Part of a small language model's weights.
Size: 16 layers, width 128, 2 heads of 64 (1 for keys and values), MLP 192 SwiGLU, vocabulary 778, 2.2M parameters.
Architecture: RMSNorm before each block, rotary positions, no biases in attention or MLP, normalized queries and keys.
Training: 114M tokens, 4390 steps.
Each number is 500 + 25 x the weight over its row's rms, rounded and kept within 0 to 999. Layers, rows and columns count from 0. Numbers have three digits each. The size before them is the row's rms in percent of the matrix's.

# layer 11 attention output (transposed), 128x128, rms 0.106, rows 3-63,66-127, columns 96-127
105:537503503485482503498520485483484516501549531492502515471452512499496477492521483500497545488501
094:498524542545484449483476474503476472453533521474528506492558465515486494518501493491532489537499
097:489498494501511550483542529503467524527506513456523493473455467548543476502502508505512517516515
103:474522520523503520500503472506458477479525510518523534500521502517463510503497484467549480512541
112:486495512479491526500520508452458445493508490466498489484458538527485501514505492506545515458524
092:472502506551534475468528498464507475545510538515497477485469526458487491483476485524558489506512
104:503463495521469471484481507545514540498524509526524447498517540482510485522479511517487555544470
094:489477475494516448530502493517507507510465477534487476501565508481511506529481513507502507545503
096:491483467463495489507489519527529512514516508490542448533475546504521469516492493464487546507485
100:534466464491482494448504528475491483480514504480534471470441446498489523509468481508541482474549
096:476452478520498520516507476479492523471494461516470529492550517497502493534497490496512544523461
110:547573468504436529489507538482462509535497498503450502511499449493518526473509530518465506484539
105:501460537518493489499514549469501541523520467448480495529508463464453536518496481508530432509491
104:541463502527471514493536495463489432479496500541470484468512496516566525526489477485453498465480
094:523489478527498524465499483485476504464531507499458530515503446531465531487496447513486484488499
105:478463505492470476535507505512517514497480478507489523504511528471464509499516521519471529504478
094:526472473526449488473489498479528497503491528489479478453463535453511525473507518515465507457474
087:503488515566489510512512492495462466503513471473500529473465539507491528479509519487479477481475
097:469521466505517493518567470509504481526514499491490526498506516503519445490509502498525485549533
109:478486472482523521446483501482537499481468514525500452525484451488541474485483474521513457524503
093:482500485507482513495557455492496491502486529517471498516510509496530483470523495512522509554513
092:487455506500528496497522509485523516487555472501531507505490482502504463505470486536528505522497
102:487490490497558505467535498465502513505499555496470516496467528509511459526535492509509516496505
105:504521537518506464508503471521503540512493484509553536502519505493469516523522505513511504512544
107:515505514514505528470448549467494511473559479505451468496484455484495511533483458509457492473453
097:513505493517480483514462497512506472488507434539474496477521508537488487505463495504471449511486
094:551526492501483501516546523502539525491495505500482498510454480492516488459519527520504531510506
100:534498463473502489474550479477501507450519529517495491466550505545490482542550465506506543487498
097:503477488511498472469484510480523511534507501486511449480438518456495508517518490518500524479498
108:507491480478525509502553529532503524502500524504475491497447596476521455519532536486532555480490
106:500497470476546514484509498527530521517511508514504474552495471454540512460484527484473489497476
102:484504512509490451538502487514493497514485499533498488491596542529517488532491524474477480561465
105:471479506518472572513501527516529521462500476506477505497522498500512468525520466478476488521452
096:517506489518522475530525508526512517506502466512505584508475431508495518497511486492476498507497
115:526526471477520482513552482505480513518516536538508493472491533499515490518502524454514518471516
099:500491493511537498491498512504493505486487519492498483487514536514499473501489485490545488512491
103:467500531520496519524535516533545505532478522566461487498499620482475499499486479514476550497469
110:483495501480556543497491541534529534548489492528492538507481545478517497465524509485481486511462
096:470459523452497517492532497500510546461496522478508521509495478491489516483551509557506543509552
099:529511505536506511494491526515476513527513481512514508468470523492492500520499522475505450480452
107:482545484491527495474469486505531503504503510511513498464466499507542464487500479520507499513490
104:530509506515476478512580489495482491512502539480510481483474531482517502489542550504515514517485
106:510488525480486480519510487467488489473530481494502489505505477523479506516503485479525499494497
085:479550526476519472516456499493546491485460479504469508514552494475532491504505497548492526509505
107:524510466495542492467484529544537522535475536505499512493464529446511464452507504517443528479471
091:520514490467462489548494507521498521470501521474527497502518506490486507483511512497506520495500
090:535509483507490468488511513476516520513546521540515505495481486550497483504457477525475547416503
094:535504455502460520473500495504499501472494535497492542452479457493517505449505475512434471472489
102:495497499493474483495530515514483505490505537489544480484496534497504464493524504469524496495543
106:489489499457519532493480533496554520476467492530472499508524501490494496506503450535478545485484
086:471445510503525481520506455468541493504482463513466511488506546508491473507531467511505526507509
111:538515485502514497508491519489468476516479503489502467518452484485457524485499495496510486476533
108:499518518497475477462472500463505499521491479494487492481506493438513522519534481546496464439503
095:508436510483508493477495513521539534495485492477475472534484512520486475467517499527490559491497
111:505494494537508496459498506485492564534514475507453480467493552484459498525481457512507535479432
096:544522478502464508514538473495479476534483536502498531522498527528485495497483516497492489487516
101:506483474467526445484498488487520464530483495506509460524515520520486542512496468496515495479505
086:482492508491494477482474514510474438479511532465503488481531552542516473481520468489502481494490
093:467471558516486482461474498478503483448531486528505465466513525505536497511493476474524492500495
096:548511486500556492476490516483551557484500475477508515476436462511474471516495469516496501481475
099:500525519504509495477459468462471487468527484508474497462490455546503496534504437507500476486519
109:543525524486492502510485538473527509489496503455475487482506531515485471457521525510537466536505
094:508496505503521478533481465556496498486427509482505524495504490533471516523498502489485491496488
099:502500527492490472495460471483482513527495517498478504423447533469555511524533483487527512543474
096:493498526501501483505507477497551494467520469508486540460495539488500487497488522504489474488536
104:494501487529475528505512501489502468511521510524488509509509558470529519510530507487462517519476
096:548509478502507482496486516519511490508527495447454492475483489502490443484498498496546461509517
100:502516468454511514507508502483490481546507519474490521502565498533493451475516501528494534462506
109:464490490522486461486499503500511503508497489536497535484525593499508480496466473505505503530507
095:502530522518499467484477500504462492513501543518514489489526569530531487513478529488497497496463
089:501502516512491474502513477513547471495528482501527476528462431497492516510481471533449476530522
097:484460474510511509514518510534500513524529463486469489492564535476490462499492518511520453506533
098:503490510511483472493501516508472502498497548496473516478491550487463482470468504514502490498492
100:455463497506508501480468504501531495486497486528507495518491531488532481557511504516523483528522
100:525525504480491460521476466503456493501457520524482492428511510502535490450452530489493537466505
100:461511475490520541469530513522489517481478495478477490525501527504444486495500517491501506499488
092:530515511514475479530494500484470495510478470487526521471523502495493492496506481450508503500491
106:504473473516462501499477513525490511576470488486524481520540516508473469499452479482521514509509
107:474540528476521501510506471518483485524449518477487470551524497510546460562518533500497481515499
101:484476521528504477494474473508524518486501477537511524523429486464532510540499520513477497534515
109:482516493530503509520489505550493480497482496514580508498520480508440492486510551512509527499505
106:477474488432524512490521549482488532471496487493466475546495458482506513515491490494506506494514
097:545515503491478489485471498476463495479520486504487482507500497518525491517506522453536524572503
102:488532519496481432500490495478490527473498481495459486457517533500509484509510503494540504483489
101:512507499483513578525523480517489457510458485501515514515539457495490517495473516483514540419512
097:507449507510493506489492510483488499503428539506524536527497553507487497482495474504486491469511
084:505497488514512500511532498533530488480461478510495510496507501485473496525436507497506493467554
098:523498526481538484491449506506488540520505524464487492491470469569537464491509481487528478498475
099:481486516508492514511487505510501496500528466488500503423523482473474485541450503512558451462479
093:487485505484530487463477503486486486499474515502497529531455531533499514502476487510500498518533
112:499493526494533560507508500500455478516494498480487527544526496512483509523402475498485499475477
091:536508529503463504481473526505538503508527508495495518484486523561503478479488489479468466495526
099:462486499510465482493525551508522516495519480480496535489502500500458491472566475487490482520509
098:466462488521479489472510525474514483532482531505481523491465535497468465432522458502523507465496
106:501503529524499506523451461489460484501502508521496449470499489494480524490458501474501487494531
091:497463487518496513514513507503528485478503509505522480505447475530488534489462547522487501472517
092:506483502539489466523482506515515504518509490468499529463518545553497509468525495483535514493484
110:486500485480492500475515492486513470512505475548496510489503516490534536516513559512520528525485
093:522534524466509534495440481490454463494488530526529477496489432502539505512443491508509484536491
104:507484524500486543503514510499489497442488517505534501571470477546477500511491530512458486462485
100:533536508491497501504477495509478495537488473516494521503475546508515479512516498475485512509488
099:508509516515508503545488461510514482489482470545481553458466557525511511475512513488467513466461
096:471481489491491538521538524491510475504504493462504482505546491476478510495496497523540495431497
095:506477484507498508529483495465508528512472458513479549488509490531476505474454410463517494455509
096:524497484522500464485497494509509513522470525460491473510460433502499481510515477502519491507498
094:498546469491513507510501480492507509494519535523500447468509462487568546496525530480564512525510
095:496497524501512551481501497492503505497493492502505535497540481477506499491445481515504476471520
103:464522456504483481490502498497487483455519513495475483522421498452540554494463489493503499520437
103:471504481496527513513513507527537481499512474541512516496510522482511553495549520522524485516510
097:476539532501539526548527506505481507501508486473469489523515522515509540502516516487477494522497
103:512568532486488510505448468491492487473515504533455500477479488469549557490499483481490499500468
098:513524493483500498473486502501509538480475538475469456475480469499504480508526519518512451492525
107:489472476471510532510520530547441476514487521478508490564514478513451523508469519517514518514470
096:541519529514530521505495504479497434507512538485476538479504491559525499475467486491447536479489
097:495471474510501546561510495515508480506462495483488482511525514530454506465541512463490522472535
098:507558467502490472494487514519523451519503507472503481486441499457508529486555496476500489549498
102:514524511466539499538468482532493442543540484485485491467498477488498459481527545541543499500507
095:508499507503514518488481467480515499484523460548475454538499485506531525478549523479501525527469
095:540501479495514557529511513520477468523526472500512519517510452535493524481449513495474525498495
093:535520461460535542493487487494545501512516478509484531505440487485531490486499480494533494504489
096:522484499465525487527516522484445523487509473489491559514539511509513503500459479537462500458472
107:451477483484481553480483471494487481535493474497489492478497517453500495483505482483544540462448
097:503498532461517582502530504530483481481500503461509528524505430551459501494464503501495509497501
# layer 11 attention value, 64x128, rms 0.0721, rows 3-63, columns 96-127
101:502509481487536502523521496553442513487483510474533480513493493502502467502519510506522517501509
095:489504509521503521511492550521513517490502524485509522516490503462480476517489486511490478489506
097:495463444443501433506483501535483505492501483462470487513538516466476484450493503451484509511525
102:525471521461477486512519523448505523496440517477491529477489505465501506460488534516519460476481
098:477496535466508456535502490480498516522512541538531501507507517482500433504466454513523487443518
097:510550524456473514514512495427459493514466444525488501464477517481458522491479484511467501477496
108:521482489505541517508494496558494494483454485452490534507502494494519474507544471467502485536520
091:503498503514548520496507480444544498524478464475474554514489481480466508528476499492466468538528
089:504488469535507460455522489534517485531506470524514477484509484525513525479504516467502462514489
095:503512514478494483546486462422535518497505509472502493530505520507544462476490530498452542443470
096:517488516479519503481474492549524477514506500538478509500496507489513481526507525493514483578503
104:484474527516479524490471529483493492454537551516486531536494498496537512469527495467496501465516
099:533527474483466512462465529527512500495525485443509445501522483483488532569496513481525475476481
100:493468506515476497511544515510507541484490526472527535508495519513503428501482540491473496509510
092:471466481521462494521495470540528477494481509495505471518479513471482513499549506520520511481498
099:479524520487514547511508489520529495499498530474537530510460462488519505479546484559560499539486
105:496509464541488520527503561484486516504498469545489508508502499557480527541471492490472507510513
097:506519463473490488521472537471486517535471506497506531497517501493530488524463471511498454509499
104:443534501527506459514510506520571503504524450461541487499487495454463512474508539449518499477489
104:520521475521516483485518479481531521515541454498513482514543518508521526527512531473460571503492
098:519504497483470494464499469526565490491522489506502473512537539480486489485491504506464500485503
102:552519455490544483490480488538485510499457510476502519500505507493493481524491475488469478478525
099:479502483489474519528490491492465528464508468484494474500512498470451543515542514550481511541497
104:450551470537581474536485483491475503517497506509478518458468486525528517493449490481511500470499
097:550506541544524497484481447533425529496519539495504472495487501474505498525581492539470509512526
094:485515492525483480482546537499555491508518535535531516504512515462493508563466446469461509476513
099:500528483468523522492528472457510525493500470460512500501492492463492478450513488487468503497521
092:501518516505448485525514499512489468462558497496532520512480541493520446496503535476546497536486
109:535528511484489517513515474527471527465509501493466508515523477509462525533509489523507522526501
092:461511514484481501442506464511499481474494478509570531491506512486507492493430484421536498545473
101:521497535497488560489488480539530490464512465499501494480481525525458518474490528493464497537487
098:521473496473463514481519541519491465497490497508535534484465520488525498489492494520554438506503
105:531499522494495468436489523532531493505502507493456495528519476454509528542522509522474509534511
093:491515500516499492474493496488466492521527516496566485482487504461510541446480502526504492542484
101:513518508481478513496499494465490519455527486474490510515466508417497449484431523489482451530489
111:549520473529483526482483496507514478502522497452483524516530515477494484505513479553516487523518
096:552477498554500510476521505496516496530491479522490534484477488504506510484498454484539493500517
112:513505511450505519484507482525537487528512510530519505485515521514487515538456504469476544521475
093:474510512510479509550505498544524513447469500544469507507516491508457472465510463468477531526482
102:528536471507494477464470503539474521503514524475464521564474519460476447512485458488518511497519
109:540496525502518465504509474474491497509499494514514484493510516479477489462499532575513514506528
093:503527485484447485505481483531494489483527513445564497495476507451506463506496494478534495484493
106:470528496505512490493498505506528506507543505518500466474465498515557446543474505494496441461481
094:535473482556463534503493489473505464516495500510540528521496495487506543487500488508554524472502
109:506486545465487522519500484481460490503519469523547544491511508481481547477510483513478535538500
096:518491523504469490493509489488496475504475488518551499475538497517531469505497529542521490497497
096:507439539536481470521493519448441499451516477513480498500491505482499513469499497504469483481516
096:501475508543450461479503476484524500488501476525526543516512523515466496484494500527514503508479
105:556540495488467488475499531436472517487482476493462550501517497485490484508489500495463470491495
098:516465548493535544492501520533529479528510508570529480470526506524520514533484493486467539544522
099:511546484496548535520524487535570500468519484489516486479476495512492500526503547500533518543486
100:551486509502451505457500486484485498513534499528478489502483520494466486515469490503474487465487
104:486537545527497468466474508548487507469478521562504464468480485535485525524460509521477528469488
095:478468508502505538503516483446497500480496446545524485508487506557477477522516502457508486529501
107:547459534499475512504473565489542533477524477573503477486471503472510523481470471498540491519484
093:486479498484512450476481554462504515487513482502522500513537499483527523505456501516498471497481
103:522459519512480518506517504476545528483525457494518501471497488513507502557514527525500500518496
089:497464526446458497521514522451507508479572485548570522496514531473471461522534496490502469480482
092:514501488518505520499507487507491529497498509525461547484486496515487466525485530483461507528493
106:499531519481474477526501513517503495476491514517530456527512508453518521528500510502513520512502
103:481472512524522498511534476532505519482501506490527498491491511464481508502526516497484567459480
# layer 11 MLP gate, 192x128, rms 0.0787, rows 0-75, columns 96-127
103:504523537475503519468472457517501488567508538538483562488526517490522445516487523467480534571489
105:496488544554507528500473483534489495506519459491462518559503523494517505453456510500520498494531
105:472482524470513535520487497484489504518510514502479516477513469467508541507538489482513454524514
112:516502558514531518474505530482496546510483485490517508462494516547531520516511505479527489508518
096:461515471504479498506525542475508513512532551487474495446523483476457505477502474488469507496448
104:487548536469492573454519477452482477525484511517509477531506477495543498519488463503486499487517
096:495495507498477486514491531480516454552504506499502499508499500513507541524484548516479519516468
102:505507489468526578520504469486475513509484529541520504452542506537485503491480452464495526478476
092:508506489516480518479468481523488491512501478478568533546507515503468461485479493507468536510513
110:491487495505499503514519526496511507507524480553515499445489537564507513509450463522464541516524
097:503524558475461542464476495469474501488481513476475531489519486495512491493495488533523483496482
100:494499485478520515513488500579471494533518502513468507493472525511480484526516506501492511512480
102:486527503491498484495504470523491472518471526511506507537491526482518510520504545473482542517501
102:501541527480495529487550506490473450483543462500511484507493502458511483479512490502497464478525
086:505496491507566498526487460492469493549492467472486471544524499492482496500449488483471488495519
093:529493510515527538531460500467504500500514519516512494533481493498524492509454489459496527497553
101:520506510489487488545450496478531512507493486514513515440475539508493500425465522456484504486479
100:491511490505513496519516487474520497462540481541473543479498508511499527465458478472485478531492
102:487502521466542502502458519506505538485480478510473515522485543493508520516497424464522475556490
096:473509477510499500503482495509495483508451530514520513494509510486534551496447507498501483473469
096:475463528499471521491494474483525479478496470519527482500530492487482538525514492488470512502483
097:493529533476520488475549532463518532508525508530476533503481460546489526508539459455463522517507
096:502487510508487538528476458522476505476533453536475488538489508484453530513477543513535500535465
098:523474539499528478546522517510465469524491519480503493468471470501513489477480472487514476534497
092:505499494494490502451503506478515478473518489515494556497491537499486514504487487541503536509489
104:490509509489498493463504529514515493482497503467473487491510515510500505435505508476493529441526
112:555546522508534531506441515479490494520505520515476504536496492521487478523473459498481509533530
100:488554499498454567487463504487497462470483508469501511536523535520503497489485492541504502491486
093:514477493503515489479508500500450500538452503523515494532523508501480484497485486500506524545548
101:463522510506536500529501463484526500492451482544507502476509531520519525473486522493487496471484
105:508506513513477521499501524526475466492514468448493551517509504536501461515503515483485509520492
093:508478488543527481511499501496500520467532489544504502510494487563505518538497502522481468508491
101:530514554468517539527504486516489502518542468450514523519493481517435508529512487497523514513537
101:483493521518531488513481469552556527474533508490470460492466541511482532463503456480503480498500
101:513473457519575528503510479467503466524489516480514476517490492501491488512505510468473513529515
098:544480491494454529521457501530534534501463525486514485462495462527451508488509538474561492473496
099:495488544480480498457507507473479485515530476507479531496512499457498515441525475471511518508496
098:456491530451507516556499521501495512487509504460513509530521509530549489465516506511522485481494
105:541506500561474472483474467487505567517507507541478519523497500523488490498500491508477513477474
101:486514494477503484476492514532454528545530511458495479511535516490458498507506452441545526497501
102:447539461484507543484514548548467476509470535514487470534516519498477473505516501474501504492460
099:531488505527491500494511463503480512525512510489534529506554534527487482532515535494464476518489
098:484527502533498481516486482502542544502523524493496469500480532463505450515493546539502499524460
102:523514506513504469495503477474536519543519458558504485488507506455482501510492521505528490494494
106:503531507507523512481521472510493481516448498565465484520473548521500504510505473514510465462522
097:526537499480537489501466503524494511518507550457532504495520493521512559495480494505513487558498
100:471496472537485481481500536555474476514535521491454525480497504527541544517512516530525504503488
092:520514471481529502505543505500479490524463512525550502493530530467499512511500508511471528483494
092:537529519477521564540484500519504466489479478497492528513476491533488526524470472482477512503479
094:488488515477501447520506507457452472511506492506495494457503486503467482513459468502499487521520
104:503471498468530528536491502525531484507515474549485528469499495526499481485507548473504489541491
102:531518476496541489493455505442513514506515494505509542496500468494496518502451489489496527513511
104:463486471466461498505513487476479537519502467526488539498498514487496519473478512500485551458487
099:511517504502497511526517487514475509497494494473545522507503484488479507476481477523579523535512
099:508498522486506484516459480515545504512527471448489492495504497523521509477514496530508499540530
099:521510535514463514491476514525493495500500477481495560511514495504488519527453485448510512467504
109:479499547466511528511475509525465484488503533509516490473541538496503499506521452469487459512529
094:526500522494461494532444501518496500561448531495480462481512477525487471457470535500481487498532
100:509523495482488479496488505510511537484514479471465490485524508503516522472477537503548467484485
099:502538534497546502568478479485509524513496474483453499464535503475501507515509541470527509507478
099:522496547517490503511531491500505555510479522480518534469520478527531535473498511500519499488457
093:505522530461462480511496474513542516519488495508498520523486489530497526508463473498528530506578
098:468493497539518514446491515481484508519520466506487487506479486469476488492516486521539502556538
091:486491515504537477518473476525464509471512520496490474521537515483541546536490531521529526492478
109:497484482498488468491527510497485478475543482503485483483543526488540520438488492482525546498494
106:459526531467517491517517478507534487501522473511442491444518504495495530482516509490500481520509
110:516483482462511514535458494513526485504510493518519498532489537494477481496517470440472481478497
102:518513517532485500468529502500493515526466456515523461472541512503504470504500510483512471464535
102:514531494494529501545459475524532505504501507474490503499514529493512527511481436518516464490505
098:493526548470474549501471458506487531478518500454486518459486472508511497491491501517476494491482
108:500479537490523513487499513478525496495527527505485510499532512510440551538470458484495512495520
098:517540479480488499506504457511532495513456461485529461492484526491522549536533507539483497499478
100:489523511510488504501492488524528491515535502532446490483504530526502530507471532503525511540466
088:525497521495558527492443476500513561505493503513529541477508514514476518484541489427469489503497
087:517529480509461477494470512465498512532529463538452501502425504513518486500535508535503514528517
100:509477501489493550526495479490503478523514483496535502462519543512459525504459466485502536474489
# layer 11 MLP up, 192x128, rms 0.0769, rows 0-75, columns 96-127
100:546467510485489483482499495534493535471457540491475486488501545533466482459550513540498515460518
103:471539478516507520449528503495508521498465512476545540504492511484470467492521514540540546507475
098:513442544542515521509447500512521506496473474460460515529463470544531519529549491474458482483535
103:529531510464513524485496470503514513467508501507530569500513497482494504529468528545495489514524
098:544483534520517487492527488508542490542495479514527534500473541543492530495519513536460510529515
103:561520496498520522486490478489514541498522484480533489517551491497505523497526481496508485500489
100:473491457496510529458482484490531526539495473483500504473546542508480478487484489470500523454488
099:512525470512468518501505487466538534525537516534489533475486480462497470533460498499496486523495
098:495460510489534486512526524505485501503489508480498473499526514490490529480476485529542491501495
104:541457476485508541506513460479455504459520452508491481511465523464475523510490521513513487480488
100:511505537528511537484512487518504482526507535522529551491515492502478498523520511478513490488475
099:514524520487481525514461477496487560500519481509444529499460531476511514457460486501490520500456
104:489522466516461519488515475462527524472483527537484494483509510505491501555497502514536511481532
100:518524470485485494495491459455514502483491535448540518492516509545490515498505483494556485513507
088:530502498453461513501497471532453488503510487499457562439501536507492537485530489515499495519492
094:536494495524537546527485549454487519503503542508495473468475496509516506527499520490479511487523
098:509551519479528486508494451478537479493480488467526527515503492488537503457503487437535509518424
101:498512469526465478531492471480487494525477442515491538469534523509480482426505515502527471515482
097:511545499503516501520476535507460496490542517524535502484500516417486469468495512512489515496503
099:531466484511504476514493491507520502509533502496537513530521465505513468504522507485445542515531
097:452487500439454463454507481513470524499517504409501464517506490488479493528483458485522492461507
102:511513505514490528484508508491463474505533475488498468518525467531478495472469495489488532471477
098:501538518435535505501497520494505477508484482518469520449491516516533500494545532485521469523502
099:509464500504512543500542503511505519521460577478505462505458497443529528486513514511489496517515
098:452494538527502511481488500458488529491523458512462502472506497486489525479492505515485497469473
101:519463485503544484477477497524533480476501507469488492505494493487510476526476530478554484504527
107:525520490435516475501538531503498557517451523468504466519496505494533459456475470544506563476513
098:506538523495503476463486484526518496495495483557490499480459493493521491447464498478478494483504
097:559478537482491545486446464546510528519497497501515480462481514514503541533480526508515471470494
102:534482512490543481488479491483497497534496468473472510496475472509501504489536507486487508540528
099:521523486504583506501486476455477516455492507484461506461549472498521466513532475514506490512463
098:509476504481514520480465492495496489524482454502501508512474486490493470480528463458517520428496
099:544484476520469523492515527511529570489541493509502496493511490515500554532532498520526507538457
102:488477480492511491427489505471485486503529470444530448497494458482471475521501497491493496471531
097:552519511495512512517502486536520499483538543536451530509477496498517471460537532466518487478507
104:459473517501491525491517536554509468484491504546523515528472532503517469533504510486458544475479
093:524485485462457526485491569476484423470520495533494531531537533488521495467525531478468504511482
104:495458454499484500459549464524476540510474490493431441516473509548509535476525480496470521512513
100:508500526503523494451483502476510498488488476543522477486452479514512501491522519537491517517499
097:496533504483460501507526460528480539553523504473524479467511515543513464472469476532483487525508
095:514491518530495478467452474460544453481494493558518538474513510502505464483459496493509497474523
103:519514505544494517500542519535459466510501471520525516455522526515535496521498525490437491514490
098:496458518505524500514521509475497502458486521497485515473495506534531516474485493524495503465545
101:434496540488516477494506506504465498478484445467519501488517541498495499495512499501488516495554
101:480494444493508503495484493549465524516498526488525540514549525499510546513472520501473499464511
099:500519530530482508479512524495507471533486504498490489457493476497545519487468462528464476492488
101:482537509477485493492485496512483551507500474479451558489472458514509508451468520542542495527519
101:560531528523530506470515541513486487516501563454504501480535468544508452484497477494496505458479
109:556511544494538536514536529507524470433480491517497562532503494532496537515460486490503521466467
097:514473488508523521503497514524500460525488488500487515492528552490499509491494460484446498482470
102:471532487492502486480519502467502503485461518516439513476503501520489492466491486511465468493524
097:497516512478508472477487543504481499578515509501524492463482477494536544460518486463467496497521
106:510477501559460533496487521483524539481474491487458509526495479502518460512475490494513507498511
097:491486489492523508464476485461513486454504516516479459473499505504540486453484509493505475466462
096:510491531482502523478520551520474461502478503523455492539493485501524470522489515467452563489508
098:508487509504542486479509479492478464461531468480520494497490494502489555504513486472489498519511
105:515497475526449527521482481485487499480512459483465478522473485486455532511439532449526501548534
094:497526501548532519540506436468566441464531478523508518531465518508502495524499506482482510544505
099:510517517527473525551443469495493446491490470495504485466510501479509507533505540499528479504470
105:500535504511504472491501488514517494519486468517492507514491494494476480496536514540535513497507
101:492536530527447489534519435481511456475536490490439485506485490511501495536479513493549455533506
094:520498514488483541507480528462530484465514486537499518475452500504533476486465495470501490465514
096:455525447497506508477515554480531501457425484526506517534527504520469476541493472549464487503522
093:526490482487447497458525501491498509533521457530477520507527529489478454476498545528507488503551
103:552491537530495507499524474487480537523494486500524525498479479520508539495516504517530456497491
100:548500537510537493462502488524512505474495476489487534450522505502502531518503528489513476510526
105:533471449512498538507510508485487477495509539510509487491483460524485485480514526489468491483522
103:503492443466488516462485500476528498487559498535502502518500539516477495479520497471476487529478
105:487505495472484475478503527485454479464507524499477482486528485505461484514508522500515491486451
098:518501545536520490456501485511504463504425476453483497490478513562526514484472482532513496465532
107:495509474537512517478530522530522486504514550453518479503506528496486482551482493456516484489445
099:505505486464532473489487451514492485499504522461525464495485449438524476490495528504489516532500
098:508482493459471488491547497521496509533504499453474523504512516493453508505481472484514558523509
094:477515485525449478511509527536518486529458544480486454512502487519525520516456539528528515521512
091:467484522473546503498563478508508505497493469510519548488555510484463474482470505544515506516491
110:495477526530514461473508481546480526500481516536507479554476484527523464520514504546547477503517
# layer 11 MLP down (transposed), 192x128, rms 0.0962, rows 0-74, columns 96-127
103:463493490566506494492490496494498495461502486485496497459465437529523464484508467493475525517538
102:532508497501499476509441496509472508496503493462498519523478451511515452501563516489487525527519
104:536542492512519536458477487496544512488555517515496509459504570523530472441499562493499478488520
106:512451527528519533503465471496521517540504519518530542523501466533464491517449487469508496524512
092:509514462514516469472495462484506505496495524464504542506521482557504510465531466478512479483497
101:468482523489518490482510528487516489516488469498531500526504472521515483507502524490528512490506
102:522531499492507505507487502506494517518493510559498510515502476508500513473522455492484481503485
101:477516545532516487503540470511471496482473482524529465499522527536532490502489475537531508466508
095:466529508517492525523481462527538501508469517443536486523543486468454530499520493472522489505488
108:498522480518479504517497504547540479493495501436535532522454513485489493559544497505506496457499
101:478466555465530477488473493488505518512511483495488529506537462528481451497494510507480512509517
099:509508517479504447494494511473497484488528460516497498502563541497541512462489518522556522525492
101:530531513535480515492524489517495468472517526509480487471462535492535513506481460491511478467489
098:494521480545524503504510554525477508560511499481499475539488469492494535523465501557480493509506
093:512497493503536459485452445520457502493490494484466521485484535552498501462456498504500455478519
096:518486475473510495525542526500475516483520472496471482487512503502498513534475488524515486457512
100:480516475480505514445550508457514475528467506504540481513546530476543500537519475511499513544555
097:480462494571489532533515492502487490459488499478484512493533488478520471436499497507526467493499
096:505523488541499524467489501485499482497484516455501489533511513502482482527500499481416509511480
102:487524499512526506471482503484513490526491510496492517511486574481511544489467491510471503548453
098:548528484480458465509476483527464477479455485478504486520498451516479506502495504484482519511486
102:476499482505513506482467487523463465502496473449553513513492483526524539446529549471528507549490
102:472471501488513510505483553576501523525516470496485513491528538499478519536495480537513467501523
101:499508508485510555518486536484471504530508502532518459458507535452512494496469523480498504500491
101:523487524523505498516539534529503494506512494453477557479472479493491543498485452481496503485461
097:492488506457499518553515508533478516494488475507484511498513488469511513543510519558486523511465
106:511474503462484547479426462507501507493476510490485511513501535499507522499525490561493456476494
095:490434523520498484497538504463478439491483524439447490516528519542501490452489514442520538524478
101:523535489493521533497486467554484505508502504512510475503491456541476502505464498535488514510549
108:529492546449513474546473577467522463518495501541479505519533563534469481531505475485500524490510
107:533501507486495483501486484500494496510495543495510539509512558499452523500510500519482510537468
100:519505539528508544498534488471476508494488509480525481482490498544535481520518544508473490522513
098:518505498538469441497527519475507522468500524524477469476496559506519541519501497491468491476456
104:507492528491474522526493475501506494520519497477498525550498489513523524465524502535469477497481
099:495493505488510473485445439520502489482503453469547541514468460492461475505468525474513489475495
100:471502532462504472492531484510497476491492476529441470489431521473521480511496506483488474502499
090:505486523522510516536533513513548489522490522428519514530506504529486518513467549496503516497479
104:514472470518527514480533490493462521497533473549494507481502518558481491472466533440482554518512
102:558492535538485499486499545491518509524474493487536476506474501494486463524515474475510456473519
093:512510466514443470514563495499485547528516475511500492467525494438451487441529507511509494526530
098:512510495502511556498518565490542509493486511534479478486472548498545536548502469490495473475540
100:521522493488503509502483549502537449462461482524472487498509477449497492430468503490494542491517
100:461477480468537502480476482507543509469519532492509548492535519478497496511530473503515493498509
100:475520426513484547491544491500486492510478507508488492472543497509480494519500486503482520538529
105:525526487517531536499506470546511496510490512507492493486481510493493534524474473503475487508489
101:512540534516503534522514519502501479458497492483475540477434485498507449517503494468488474477500
102:484483513472484466497490480469484483544503512512489504538545552528480485507500447455495507483508
105:493479545509490481495439494444496474492504533527518521470492548472502522475467517492495483489522
088:461473493510470434464520519502472522548525523514523466506483462493500493466513524520493481473533
092:468522491465551488468538466513512515510464537475504485486495482503480472518483489508496488487479
099:485543503483561503516465446484458476517476492541478488475512569490508494504489466509461514519484
100:517523487478500517496487478488505473487512480524458544536503520491482480522477503524459515470502
105:534475502531513489508526556510493493503477464512472496541467519505502517461532474523500479460499
099:542485444476541495494503511510514517539524500483484531533530544492531498498517451491509537513517
097:473491463528468475498491522505474457552496489505541492469516450449481488481524467525551493470515
101:565546475492496464487486474478555479434512542460522495457465498477465494532512493493522487513511
100:511477524502502502501454459500491525470508498501460502488490442462517497480479515468514527512502
096:506468495459490472493539512548503484450525518492520510508548471478489550525500478497489457493466
103:496509493537512494565485464486486495495480511496493473492457572475559492500482479528535526507532
108:511534524541514491493475517490436508514545541530490554475493534504526495462510499504485496460517
098:519481535516474545505543489471520487512481491489478480519521465478500546519508518549483500498514
091:494536533453457469468499505490516511486497501543520510485453481496481483548500518509425447510512
102:516514512461536480494522506527518483525494461486504442512462488499507440491542544479491470513542
095:510482492509544516524490464456513518514485482487522491484482574491507505521462497491494525460511
101:462506500510501453565527510498542476516548483499503537498530474459497488506492500474492567520455
097:486537471476507518445500482473507471457524490482569530506529498511506513480483513514482487516493
098:536488491526469515460457444523508509491498543518492490516472505526518471501500552501489525530517
104:520522511539496463520508513503510465492459491485528487517498424522457499532511503477461526531491
103:514496510553499516541461489491468503503483514467489469509504509448490422535467500492528548467491
099:529523490495530527484544467568522452535451502464488508534514484491495474453480527510520533540508
108:533500495576474502515467505501445544545521513506502453489519483475503486500520478434470490487532
104:516486522480481525514499561491480507485540468507530518477524557523500489480503516490471511483511
094:512494508510564472505491488500496491479477510528465502493511485504482484522519488427536499498534
098:473500499472499484537476482493493495509497515457518459480505478494550511500473491499511507467529
091:505499485541487514549471505498532512542490513480484492506545537502487563441499491493492565506463